Part of a small language model's weights: 12.3M parameters, 183M tokens.
Each number is 128 + 24 x the weight over its row's rms, rounded and kept within 0 to 255. Layers, rows and columns count from 0. Numbers have three digits each. The size before them is the row's rms in percent of the matrix's.

# layer 2 MLP up, 832x256, rms 0.0908, rows 729-762, columns 128-191
092:109135068123096121177163128114155134141154099173176141120122168104134060143110158123102146116125104116142136111121119119123115150151153119126102151100108110147140153126137120170109166167163154
094:125149145113126142113157123143104099135120146110117116125147146096107133108164153126105108141106164117129128117127136116128127078134166145128073150163119144140128143117148165203076096111132100
103:147155148080081126158124110156141168126084135151148129132159127139162112175102124123116155116105153158120129152122118140125113136075141154108117138127175179110142088151115141138099145158136145
100:162104113132124123128100155084108130152161109087123135136117159101137105112172076180117131116148138116131123182106117155137141117139157079150129174141119110116099117094119165151096140094139088
104:176097153116105127104111165139144162119124162154148155153115122121125165167094148162118147083174159160126129141146098137176111135153121118125114121181152116104096134186120131113117133134123137
086:136154156115098095168146129130120149164100102091114159112126156144122149119109144131135126139115136090119110170103171109125130114154136144124148123155145147123146110141094127122142124158127147
111:139113138147122112081102155098166128136121130129116085098132147100142132121089115136125160153158068139131114117139099127128140128181151133142157140087093154156151141134103138153139120143095127
098:173126141144128089131130149148164133125157142172122140146133128139154144112126110152153115115139138126096095128182109084103152172157127154156120114119152144111119165134143162135146121120102114
094:125156137110114175103152146089148112148109092147093097182142128145112179113097127096087110127126127131079141125135144143115143104183166100124164153145103109144150149132087106120126143114083174
107:109122147155170134152141148141101138177117144120149113099157103134159058131098156124167151110114090156164124142125135116109107118112135158127123122127114143118104190118106113094162159145123150
106:190115100132116095177114139122133100150136095095151120117136139131138107144130106114139168086124115059103128072099141124098079125130122127118101132115166100106128152145149181153146118143132162
090:145145089165129096107074132140135137120117144170111143120101149096127122112107126154150119079136150120137129079088100132137139146144091128112144158147161100126119156149185147125086132102133137
097:175118101146162155152156116153117142123137112144149132127115110172148121101111167152174117138102105125115137121153145142116141125133136108152098101149122142109126169146117108105122160185157138
094:120130159130165121119152078158105123146107148158130099130137127118134122152141151143147068104153164154068156114109129153087140134111146107164115184110154117169096136127096099139108158101091140
104:137102132137138139142162113111143108117140099155111113168148144101133102146083154151156132133114122133117114198166108111098108148128115112094147142167126203130138111137104089104143110137144114
094:099192127121130115131133129096151130103167168141163088090123143135155149125184119139154138148146119159136115091144159145143153134190111110152191157122142116133179130114155130082127150143145142
104:114150126077124165144165103121146116121110159149188111088139156086173128092167125141139116106157150104065125154148137128152099136136152137158145158145138154094110124145198136095159119132131081
093:138077079118145113129135136114129126154130158140125124098065194160119154085157101144106152150137153134125127123097113109125178122163130143099148134154147172120177127156122138137132139128127145
101:140102133113134127124130125151170098111145124147136118118118119126167143156113138132099144145103111136117121160175152113103154148161114112116122140129115153093140110166091104158147127063147138
098:120128106119113145149113129091127110147093119137156108098153116110109100150178128071145114104128126118116170096123101141123144126127135114124130124133128110125155191112153172134096125139106117
101:135103136135177087119079112176142132100116172134096110114114107126120177145136127081108134099147118110096109133090133153092169115132116110136162113161120137132159139163121108139093138136118121
109:149110151100122149115089097174130078155136133084118130125137158106128099105135159157158141093112122125172130111122131135064118140093127159195098157137125118159086118099158112101168109126120132
102:126128130096138181101136142145141141130112135157156183178128129085106117132123109115113110118130127102150116114111082162100129137153179128097116123126099159154092102143142124137145104118139107
102:164129141146153114132158099138122128112085135123137115147098144115130160112065112124109119106132084118092139148114117085188060092082129151108104102177115146112103156119075134161090145129158167
100:155099168111138160121115112151110146127102136178139172151143106118114129098136178112138127106126130142107113151110155133151139144134117129153142082141149126167137149151099093153158149168072090
098:131200120078144159124137108130129126130134113094105119153126152125140100100132126113083137124132144144093116124160125105106130146142126131112102110145090126181141107138121144097167163102122181
092:138135119129167123150127104135145165160128176098138180169098144083127107106098104139116121179151131128109124145132112148121113123098169130093142156133158102091112100095118149070117158118176160
090:121132136112103136094151118116145114128155153137095118170178162126153138123156151113106147157111151136119132162103127137163092121145130156104120145135115139121159115095126144134143117102167145
110:128104078113108132118153084156118126119148156165082145148128140100142096089130117139090148151092099166106128132140173110102134152087111157133085139129131145072107111126162104089141098168167133
100:128143126119139117094147122118131120154173100181105189149101125150104166139084147121125169147125164135126133099093126156186135140069146120094154137111128109154165132088116126084109189143139136
099:152165150115113154088157112147130129123114153138130177175141149162149149092091112120100132173130121143131127156137115167108120151131108118140115133109123146097103110120099117155113107125122175
085:173123158082105101118161137141157141118105158118121162092154103133124116114110145123145161086070161133118155129137145134124094138111092128113076092117191110121157140137092106132099159137110097
094:072108144128124111147125106111086116138095141098109139151128110111140104107123150141156144159117160125127117133134166156116109089080146126105110066126122149118104101136152136047122139132101150
105:113125119120091091156129142121193099118095106136136119108127100115154149138115136131124113094116102115110142088168141161128098137113150128093134144098154144113122114141177136110109123198153137
# layer 2 MLP down (transposed), 832x256, rms 0.0913, rows 729-761, columns 128-191
095:179094120091116081116094142133139168105153125121135096098137071144120144124113136143136148139127123116188152145100151163108085131115126103112151140157094105127135144134156117118114122148137108
098:141137111136115123132154155124117125151103141134130099167094128177117110089146123099143099156107113107091122124102113086116098119143109133145145164137116103142104092136147138133112105136140108
099:141144166124137121117121122110169123088070096123134106144118188129103122119153106153132167129160122119110131153116091170152146160078139152075098129106150080088123122171128143109080136145095154
097:162127138128149123117094095123109123104133163106131139161109152130109103091142143139124115119140127150090094119111086128103068142142111130140137128129138093104144126122131102079137088137121092
101:145117120099182108133104095111155102103097149114137104121110127095143095134148118183122109170131084126085131137110146132153095095086089133133125126167141130118157097100141153157155120116157122
095:139106144094147109110129138117145146134113120148136169123160149104113151141129121129122119119077155115114105149120179105140121139108074114137168111156137101120116144128114161123139110138114158
110:105095073110072106140128108138131094147147115109115154137129087159144125134114101169131114184130111155109141161135115189116092157130145108127133107107122128155133106165121167152126151136123179
099:124119159139122119157084143155099120130144150097156137161140149097081153133123121137136159118097120125118155151128149131139118142145112114155131135148113148117106137141104144109110184121116105
095:174151112119136104125092133105150131128108103078166146133129150119100117083160088159088173137102161095093124138105140130110122139145130114163138123160115094098155154141147185165156115085089135
106:136138128152144119093123122137114074085149135157123116156130079124096114122116155083135147127127107109137127099139130140106147117085130110151116173142137116150139132131144113133155132120119126
103:090149126135105132117118123080152144180134156099088110139097142120093107117126142151121137127134099092103083102128116143193115084091143124087151129151135124193094164146077122154120164120139115
093:133136143137136186072168111142134129124110142098094142092172086134132131136146153148165142143135123104175136135137173114139167126171135117146104141094106117154162140125133145148109129110121114
098:146120139103150154105130102129135115079118129123141118112140161130126109147168149165152077174141161128103099134172157094133130085125121108144115127136164119125105116119129141130098094102159096
090:146149098097153154143170125128132139143177120116172137098088104125154145166130134142171126117151151131142145130142103153079138153098129133112099157064119118125112157123134045135158149090089185
102:112106113143109183127118105123111133108109131118135166153122138125164104104128129110137127152123131175122132143107156090136081125184121126101115131130096151137163118092095122121124104160129102
097:109121090129117139141107083140148130156121082113153105157110136154143117146140122106127103115105095143165114134114144130132125088044085093120142122145130159172154176156118140150114144134156111
103:115129122121100129117140114096135128106055138119117129150125169150146105098161143136147130108125156120076110153146123104139179147091141098147107118192123151126119106132131116126113115090120105
095:116088107163123132149130154143124118131161076147148152129121117109147092083153135097171127126101123097122106122132145128155138140120126158182104122138113102149117117147131166106125147106093117
100:153108071085096098100122114158131099138127103142082128134136104102131108113167093121072143180182136160117161149078158142127134121186085110127170109115126155127107115142137100135122086106130145
093:141178147141137071132099149155132136159134166089150129116150113120112106094133165141169126122154140072170171103107136130133139130081126122109108133121156118134124114125139107130093175104148129
101:144129115116096133127144104136072094142157111137108126115133119110145116138143107123090125158132085128105096146116126138158119150073141144136137153089153109095140107121152139158110117125107152
108:170139100152125185119107131153135142152150133120096129129117164142149140166140133140134123126105157118093094140161125116169129148119142131093104149177135086104116164093106111116104136119143114
100:122112152098166117118132136133085139153172082095120115114132107117152100159116113161132132122164111116168133172129108152116103139143131141115093134133177118103072082162140105116142150117130152
103:065135123077133144132114124134121131128127173118130109130113129150150137126198109132107155117182134138121128140163094143125126129119129059102171123129110117127122136126145125123142118121140166
101:127128165135158148147114183141127159176165118118151135127175129133146126132136170126115109113175143135141182115119158132163119119115104140104099131148127080116135159133143114108116126104145127
104:104081161138167138134104101132118153082105112131116150113094110140135109083136114136139124082106172125116156146104119090165114133149157090136146109158122130161127098162123143132159136122142131
091:104113096110112089128139111164112094128107140133111145164120165137129177110134147103190164146109135105146168166107124153145137112143136123103100102165170133130128152167122104069076144129144141
092:153116120156117088116138108138137143129116128127150103192164127136119125077154122096096143116158168107080151153094102140144123107105106089120101155137128100123176153128109126118106122134175149
110:156147152118117097178100121138119130138127139170136181117117131135159099105094141132121122123147093173167123109133128138135162117090157145101133127089101135130108161159170169134112135145108103
103:163180121173117103132135175151130119153115141126102127108113126162107126113165127160148143159095081140128110139159113122126125126104142140113128153125134103141104153136138174110091168150144152
097:130066130127103125105147124119140126151144126143141112159175188144126135087112117140106148129119127121117129075116131134138134123147064144120134164114111089086134160117133097189112147110129121
087:154183129144087159131128133123146129167102153066106089150165124121093139126126098080135092104151130131129164173139135146107132098154129114118103105101129105195142114105128089126115107114173140
095:111149151176130148106155136100077163089179153126155184125118143111132114091095124145115106104151104094124068133102098128087145086122080143122140147105135128128141119098118152119129126164094141
# layer 2 MLP gate, 832x256, rms 0.0957, rows 730-762, columns 128-191
097:142155132147121167132134133134127096107101133142136134123131084154120123114103107155109143125140120128108116129098152091154135147173143118094104156101102129134091142149134102100111118111155171
100:122113093118128195146119144135133099149129126127114091157109110108132124119126100127110152148112139102139153091117161138130122101138170101148152117107118136125102098100120126073144115118114156
097:131106144137140103079084110089128143142122147155155135152132077138121102155119095136122130124166120091125115141127095136122156167131156108153151088133119146158153150101094123162094148145128147
104:146100135188111130125122161106141141139139140146140144124141110130137130094172126148115145130156135105112149133151096163139174146185153115140138089071088129160155112122107141120115126126121143
096:120166100107099124154117094134080101147113147120081140084167123186135093113159111126110151104115134123136175160104146161163130122146140112152100132152154106110151147092110114122147134171163132
106:144108126145144124132116122137118140111131153123122158149149138142085163103102122118114135177103130124181143126098159190150092119098138086123073152125123129092118175128109143146151142149123138
097:121103170128119117102122113121119084080154114100110116175115133137147113180149117148122094138143171118118139118114120090128133138123102120112136143133159146100125135099154154133098123106138156
094:084143108139127135119116114108099089105118124119113116127130145128120123117114083099116116126130146097187134130177127107153169099125140107169102162145168080137127160093097138150097157125141113
100:100132115131130158101124108120152112130078128148105135150139144126140146176105089145097152049154122118075168114126075157136108135138125137086132116172139125150116134113072140179138146095150164
102:128130108127114147111149150119153102152118114132087147113138116124092147148144103113122160099147130137113141113114136119181157115137139126180134106128183086116170115109129130115114137107096141
085:119096127100094085186123091132146095133141129142175158176126164143133146157103130163167113083113129171151102111125117111070157156137145091130165128104148112144127122103175102094150100150178137
089:150117144125109130125155133158119115122134105113112125114105116157145173105116163155144087142108112121139108125154172148159112136136157083170155096108145144110123141161087139118128139146125148
092:153129119114135113139143087160105162123158143145160137085098114126122131099111121179100159134117149152133112112159153147119115155134133118175125094096112147078136119161141100107100140176137124
099:129113118180116120102132096118151121100155138101135160129153120124168128142160149122098118112178136108101156100099157087112101092149128121136144119155127096102123167148147130144069126136126126
098:142128117108150122105140128151143158138174125142152146114141152111155166125132164116130150147169112133108151129101164129110145121178109129097128152083131113111116140119161126108128098105120097
101:141105104166148150144127137135126146107080128134138136129106075120134147138133146102117102157134137132088150131126117169184098146154124117072115124140136123148167145132139164153164116154118096
095:142096101095134153106141159149098135088079110081061139132130160133092125132133132150099141144129125125117170129096111140128104116129118130120115107123118178144136106087115163108177131119114142
102:083160163120142138150156131159092173159141143143133110109114103154160126123118134094154112125133117130126125126165132121117156169108102135101157113125153134101127118118136136116142166137088145
100:158165109157150113120129122173094133154160140147137143113124119143139109103125120130108162151126140130167143151111156105125106104126083144142120141155130106142165143117141111079121147117181124
096:125106099145142118120102136109112141117103138093132153127146126115090088173105138139163123101113137098114101078139134146151095172081164089132117122117099165137134107117121136157119096111103149
109:108143163096121170124126131151123129080171099132131093121126113161147133157141121142165101103138111155129135159093160104155155104115120148127110103121119114126159127162130081078096114154120122
098:170167097132139142097154087121204118134116116187124133136109112158097165100155137112099144138150132131132128109108155140165127170136131162130120114126077139126135170091143149158112091116154141
101:120097115120137151089138130119166146119096106136110166125144117114113087116111100101105159142113118085129145109118168163159125141129102152159109162103160141123138100095124137166109130132121122
100:077162125165110137103121147152122131127120100094120087116155073085132127133144121180115108112152155127124160158130120111130111132107162146102123130141125131127099143141128106141147164059122128
101:124122112108123171101145101140144148130146150135123085141178156084136139142095140135139105120109133092177144103122145184118142123079135136077090147128122172120129132142114116109114104097133124
094:146123099124111120141144128144105111153136139126143117157111129115122147127108098151117152078103168108141123131101131133128149086160128119132105127086111136097164123137121104133101135124118144
092:132149130107169156110123125139129136129130089104140104115100099114099122134091144133131173098168118113114179095138147174125112143085114120148145111144160120117110181126138127119110161128097116
107:105145125142123145130128127141142181141132116114110103128128114121068136116105149135160125133114119157123175148156125151118132143082100182153176122122118150088115128139125111146107131113112136
111:101131109120124109135129097113093127125142068137124108086120138133118121146194136139129129117094177115135126078115091183133152127157137066142114083086130115118176167108179144148084131167154123
101:117141137139143151125136142134120115116115084124146110136120089093112108118102120167115154147114158151131151115133133174134120128140156112115132158140193108136185092141096143094132113146136101
092:082146115186084142121136146141121135161136111098117083141151121136110144168143108136107104079156120138197152142128137145107127108144166086114129147121084125140130102077165126166121133125151143
096:098138138159127100140122120145080092077143188094143139143111094129143131117116126128144115131150149101150137140072090156167127129139085154087095150163187119107115150143142130134102126131095132
114:079124105150112104157127110122109163122131083156172097068159120164153144101129074103133136119145156128121153107102117200143191179114133109158138108127140146134162115080144136114131119091156098